{"intermediate_size": 512, "norm_eps": 1e-05, "init_std_o": 0.0102, "decay_fraction": 0.881, "max_steps": 2233}
Each number is 50 + 10 x the weight over the matrix's rms, rounded and kept within 0 to 99. Layers, rows and columns count from 0.

# up: layer 5 MLP up, 512x128, rms 0.187, rows 463-475, columns 0-127
# down: layer 5 MLP down (transposed), 512x128, rms 0.185, rows 463-474, columns 0-127
up463:38 53 51 35 43 50 50 63 56 52 45 53 38 66 52 52 37 60 61 50 60 26 49 54 54 57 42 45 63 53 48 49 33 47 44 60 41 42 49 57 41 49 73 45 24 43 48 45 37 57 46 53 61 48 33 61 51 61 23 46 46 64 55 64 58 51 47 38 55 39 54 34 47 52 62 57 38 40 40 63 47 29 40 62 62 36 41 40 56 48 51 51 68 54 46 48 60 46 48 44 66 38 41 65 49 36 27 48 53 49 67 53 39 70 35 52 46 58 38 66 47 55 57 43 51 47 70 32
down463:42 45 47 59 52 59 47 44 44 43 49 49 61 33 41 49 57 33 32 36 49 58 51 30 55 37 46 45 43 54 52 49 47 35 43 48 38 53 55 50 41 50 36 44 62 38 51 59 51 48 34 44 45 57 34 62 62 54 58 45 49 50 52 34 45 54 42 47 51 52 46 53 43 42 54 51 59 42 59 43 57 44 53 52 50 67 44 50 47 46 55 50 30 47 54 47 42 51 51 46 46 63 55 45 47 50 52 58 63 42 67 44 64 60 49 50 35 59 47 46 63 58 49 62 34 66 51 58
up464:53 46 52 55 54 49 59 52 47 51 53 57 53 59 55 46 53 54 45 27 59 54 45 50 54 41 49 71 60 52 55 46 45 64 34 40 45 47 45 58 45 52 51 62 67 58 46 53 38 45 47 47 58 49 41 39 51 59 39 50 45 56 67 57 52 51 41 44 56 38 38 55 45 51 55 37 40 42 41 61 53 50 47 59 52 43 37 42 43 49 26 46 52 52 39 59 38 62 33 43 34 36 49 50 72 45 40 59 55 49 57 78 33 65 68 57 50 71 47 57 45 61 72 55 50 52 37 50
down464:31 58 51 57 63 53 32 60 55 52 55 51 64 33 53 47 37 48 63 35 50 60 60 58 39 66 55 43 49 53 57 56 59 38 62 51 59 50 55 52 48 67 25 51 53 41 48 50 52 44 42 60 42 58 59 66 42 49 46 48 45 54 33 51 51 47 51 74 58 60 46 63 51 60 53 51 50 53 58 50 43 67 37 53 51 61 36 54 36 56 65 49 67 50 54 37 53 38 51 69 51 64 59 54 50 57 60 45 47 75 57 25 47 41 55 45 52 41 57 54 43 46 38 47 55 41 55 66
up465:44 48 68 39 34 62 41 49 44 47 51 54 47 51 51 39 44 54 59 49 45 57 59 45 43 52 43 62 64 55 56 71 49 45 66 42 44 58 48 53 44 61 41 38 59 55 49 50 39 52 54 60 42 49 55 71 57 68 48 55 69 63 46 39 55 56 49 42 65 52 46 37 52 49 38 61 60 47 61 43 46 66 50 49 58 81 43 45 49 30 63 38 36 53 75 66 26 55 43 66 60 48 53 36 60 58 51 37 48 41 40 52 36 51 59 58 44 59 51 47 47 50 41 40 58 55 50 75
down465:59 54 40 58 54 53 51 40 58 64 37 27 49 50 43 57 68 39 47 51 64 50 34 59 50 42 39 49 58 52 38 22 31 55 47 53 46 60 58 41 51 27 63 64 48 38 65 55 51 44 46 38 54 63 54 38 52 15 37 46 38 44 49 56 39 38 37 53 36 41 56 60 70 55 63 44 34 69 39 46 47 39 61 48 60 47 38 47 59 50 42 59 54 67 49 52 57 51 67 25 60 53 57 46 65 44 41 44 34 44 54 53 49 43 36 49 59 46 57 38 49 58 55 61 45 41 52 52
up466:64 60 49 62 54 50 34 52 60 40 70 33 53 47 58 52 55 49 39 44 60 50 36 55 35 64 54 52 32 59 42 49 55 51 45 40 55 42 57 53 58 48 21 51 46 51 43 59 54 41 57 65 52 52 58 51 47 71 61 41 52 49 51 38 67 41 24 49 65 42 52 53 36 53 70 53 45 41 65 42 66 53 57 47 51 58 48 39 53 45 41 57 48 60 44 47 48 52 62 63 59 51 37 52 54 38 50 56 43 55 42 35 45 52 67 52 52 39 39 52 50 26 31 61 33 45 51 53
down466:53 46 49 52 47 65 54 64 35 36 48 39 40 53 42 42 58 52 41 50 45 58 71 44 52 36 55 60 51 39 62 34 50 39 63 58 29 62 59 70 50 67 52 58 47 57 29 54 44 65 43 55 61 46 51 45 32 46 40 56 56 46 49 38 53 35 54 52 57 59 43 50 56 36 42 56 38 34 52 70 54 44 31 55 49 52 50 46 50 56 54 66 71 53 57 50 52 52 52 35 67 32 30 58 63 38 64 56 53 54 69 59 46 37 51 47 57 48 50 45 46 53 61 47 62 59 34 72
up467:55 63 54 47 55 50 59 51 63 44 38 51 62 37 40 46 48 47 40 55 55 55 37 64 47 62 55 53 48 60 38 49 64 42 39 51 43 37 45 69 51 68 42 56 42 42 53 47 52 34 40 45 45 53 37 51 37 59 58 32 43 45 55 53 44 58 41 45 63 43 40 39 54 58 47 65 52 47 38 60 55 41 48 23 34 54 38 50 43 47 36 53 58 40 44 47 62 55 63 59 56 50 39 51 50 54 59 48 41 30 40 51 39 42 42 42 49 47 39 51 59 57 60 54 43 51 59 59
down467:42 65 41 51 44 48 55 39 46 51 61 45 58 56 60 56 56 53 46 32 52 55 50 47 45 37 50 63 47 45 47 45 40 55 65 67 61 54 57 42 47 41 51 44 45 60 44 46 51 58 58 44 53 47 48 51 47 41 50 66 49 55 43 41 49 35 47 48 35 46 60 63 37 47 46 45 43 68 65 28 46 60 48 60 55 50 56 65 59 56 48 43 57 58 48 50 51 40 57 59 55 56 52 53 51 42 36 65 46 55 60 52 46 55 64 50 55 44 55 46 48 55 57 50 56 25 39 43
up468:42 31 30 44 42 56 57 52 41 65 41 52 54 47 70 57 47 44 60 58 49 52 57 52 51 43 30 52 58 37 38 56 33 53 48 44 56 35 35 60 52 49 43 77 44 49 42 55 58 42 54 49 49 39 47 45 66 50 59 42 37 66 59 45 59 37 67 38 40 65 54 50 41 59 76 54 64 59 38 63 58 47 28 39 63 42 44 39 51 48 49 62 39 65 57 71 40 56 70 45 37 41 50 43 51 43 58 48 52 43 53 50 43 71 31 44 49 34 64 61 45 46 45 49 67 47 64 50
down468:42 54 49 43 58 48 59 42 60 40 43 56 58 36 41 41 60 63 48 37 56 59 53 45 53 56 35 51 56 51 52 49 51 60 46 61 30 71 42 36 54 51 64 34 54 36 44 52 40 55 46 21 48 65 63 52 39 43 59 55 58 44 30 60 49 56 37 50 53 49 57 50 53 35 30 55 44 54 48 29 36 39 64 58 42 54 49 51 52 40 45 47 53 54 48 38 56 41 39 52 50 52 56 42 45 40 48 71 49 41 64 48 38 44 48 57 47 73 34 49 52 58 46 53 54 46 43 42
up469:50 54 47 39 42 49 49 67 55 67 47 60 37 54 53 57 49 57 55 48 29 45 44 58 45 45 44 50 53 52 55 63 68 51 68 60 58 54 50 57 58 49 53 56 44 60 57 57 61 61 42 58 67 47 61 38 42 41 59 68 51 64 59 43 67 34 53 40 54 28 42 44 59 55 56 51 49 41 34 59 39 64 65 43 31 62 46 58 36 50 53 41 32 41 51 44 57 54 55 60 53 50 52 38 43 48 38 38 52 45 47 33 45 41 47 53 45 43 29 48 60 39 67 59 50 46 36 38
down469:43 51 45 57 54 50 47 42 46 46 51 56 56 54 47 42 35 43 36 57 44 24 51 59 48 30 53 58 53 56 55 62 42 61 55 49 65 39 44 44 56 57 56 57 46 49 33 48 36 33 64 28 39 51 55 63 57 57 36 47 51 43 29 56 47 54 47 46 43 62 51 48 43 52 56 65 62 50 42 32 47 51 62 42 64 38 58 49 63 28 55 52 53 59 67 59 32 48 44 58 41 32 37 38 39 49 57 48 46 55 47 61 44 51 50 60 33 48 59 56 67 44 54 41 44 55 52 53
up470:43 64 50 22 45 65 35 55 43 66 29 48 60 44 37 39 35 55 56 46 45 46 55 45 52 50 57 48 50 25 52 49 60 64 47 52 50 29 66 57 49 54 46 51 39 63 51 45 27 40 68 32 60 30 55 71 45 58 46 42 53 50 44 36 51 50 60 48 56 59 58 43 44 40 54 56 62 45 39 53 50 54 51 32 37 49 34 42 62 39 65 43 46 53 44 56 39 59 69 64 49 60 42 41 36 61 37 49 57 50 57 63 62 50 30 47 49 47 44 63 42 43 50 56 59 44 53 52
down470:59 40 60 69 57 42 54 69 46 34 56 39 48 65 55 55 52 49 62 50 53 51 47 55 41 39 40 61 61 69 53 46 47 49 52 69 46 56 31 51 63 48 56 50 52 43 36 53 56 62 59 65 66 67 36 49 47 23 56 44 63 42 49 63 70 55 40 52 40 44 66 56 72 44 42 52 52 47 49 42 53 62 42 52 61 53 42 54 36 61 45 51 37 56 57 49 32 45 45 30 42 56 44 66 55 40 46 45 49 41 31 48 48 49 78 51 48 52 58 35 40 62 54 44 51 49 48 54
up471:43 65 61 34 43 62 44 67 35 31 46 56 52 53 28 58 21 61 69 45 62 62 55 37 50 57 67 47 58 42 20 59 51 61 44 69 70 47 56 32 66 34 58 50 47 70 50 52 33 39 48 56 32 56 70 60 42 46 44 51 58 51 68 45 40 55 55 45 50 40 41 60 31 48 54 46 48 61 45 64 56 46 39 34 59 67 35 45 44 53 53 39 48 63 64 46 37 42 45 58 36 47 47 50 45 39 32 52 54 45 43 51 41 41 68 52 58 47 38 59 28 43 40 54 53 56 59 58
down471:59 40 65 42 44 46 46 54 62 66 51 43 48 55 53 46 73 38 46 43 40 49 40 67 54 56 26 57 30 45 63 50 56 62 61 58 42 42 51 49 55 70 57 38 50 36 59 67 53 47 56 49 81 43 42 63 56 54 53 37 38 51 31 51 54 36 40 46 35 57 57 30 50 53 50 46 71 51 50 49 56 50 47 51 46 39 57 67 69 46 55 58 51 47 53 53 49 56 44 61 44 42 18 55 44 45 43 49 36 47 41 67 63 64 44 43 47 56 47 52 70 43 53 42 54 52 36 55
up472:45 57 50 57 46 45 60 52 41 55 58 33 41 58 56 41 50 63 54 37 59 36 47 52 43 53 55 52 43 44 58 47 44 53 49 60 78 53 54 52 71 34 29 36 52 55 41 64 42 47 39 55 56 40 57 51 33 61 36 63 55 66 55 53 72 61 42 49 54 56 54 61 36 53 71 40 53 50 47 41 41 54 38 57 60 60 45 58 40 64 49 48 73 45 47 47 50 51 52 47 49 36 50 58 61 48 55 57 58 45 43 52 42 41 51 60 50 53 57 54 42 27 61 65 52 58 65 55
down472:57 71 60 48 36 62 51 49 65 50 44 71 51 34 48 51 51 41 52 54 50 43 43 43 53 56 53 45 60 50 38 45 47 51 50 58 31 43 44 37 54 54 76 60 55 48 53 40 47 48 65 38 61 42 62 51 72 40 47 32 32 55 41 38 40 51 51 62 44 44 37 41 46 51 34 50 38 57 57 66 33 42 50 49 59 40 66 42 54 35 53 54 59 65 58 63 39 64 58 56 60 75 61 55 37 51 44 51 61 42 58 50 55 57 54 37 53 54 60 44 43 60 41 42 34 32 38 37
up473:64 57 56 33 34 60 36 60 24 48 47 50 33 39 42 62 56 63 49 41 62 67 50 45 46 52 55 52 50 67 50 49 54 54 43 54 39 48 39 47 57 40 46 31 53 48 48 62 41 63 31 73 35 58 52 48 62 54 39 50 62 59 51 42 47 27 60 50 52 50 54 45 65 46 38 46 54 41 30 48 37 49 60 60 49 52 40 50 51 55 45 55 45 46 46 47 38 56 62 43 59 45 50 54 52 42 33 52 58 52 52 55 56 53 54 44 57 61 48 50 52 59 36 42 56 65 71 55
down473:37 50 60 54 55 41 39 50 64 49 52 63 63 52 60 60 37 39 61 52 47 31 38 71 32 42 59 57 51 60 43 54 59 43 56 44 63 57 59 53 35 63 44 57 51 44 44 44 50 47 55 38 64 41 50 47 54 65 64 52 37 39 53 52 54 46 45 58 68 43 46 56 49 54 46 51 43 50 47 50 45 50 29 43 44 42 51 55 58 38 37 42 50 45 49 63 55 40 42 41 39 65 53 39 46 52 57 41 41 45 32 43 63 45 37 46 39 31 40 50 46 43 46 52 52 45 50 44
up474:35 40 26 51 50 46 53 52 52 42 46 42 47 33 35 40 32 57 42 66 65 62 48 37 43 37 51 58 47 47 46 50 81 72 38 43 51 46 63 60 54 40 54 39 49 54 58 59 58 48 43 50 75 30 36 41 67 38 53 56 57 50 89 35 39 29 53 48 43 47 53 44 36 56 48 32 55 45 47 55 38 57 33 32 49 50 48 58 53 48 47 55 36 62 41 44 67 45 58 35 51 55 63 27 38 52 50 48 22 35 52 50 74 42 37 63 53 47 38 45 39 64 50 66 34 59 41 28
down474:46 65 44 46 48 48 56 59 38 45 36 41 41 52 51 50 55 61 60 49 44 39 45 44 36 76 56 69 36 59 46 45 44 38 51 49 40 30 51 42 62 65 35 62 49 38 59 25 49 46 35 42 41 83 45 66 56 41 44 64 54 56 28 44 69 37 44 53 38 46 46 61 54 40 62 37 46 53 63 48 64 50 51 37 52 48 49 59 58 36 48 66 70 56 58 83 54 56 36 48 51 28 43 43 54 53 54 49 44 53 64 45 57 50 52 67 67 48 46 42 47 29 41 51 58 45 45 49
up475:61 57 38 47 54 65 60 54 44 57 53 33 57 61 47 55 44 44 55 44 51 65 60 49 62 62 44 68 72 67 38 66 62 53 56 64 53 64 40 44 34 67 53 48 65 67 69 56 47 48 69 61 61 43 46 60 47 43 54 64 52 65 35 49 45 54 46 51 61 48 49 51 44 41 50 49 65 46 60 52 70 52 45 37 59 68 54 43 39 42 48 50 36 34 57 47 50 42 64 54 55 48 62 34 51 50 26 52 47 58 51 48 54 63 60 40 47 53 43 59 56 34 54 50 53 52 53 51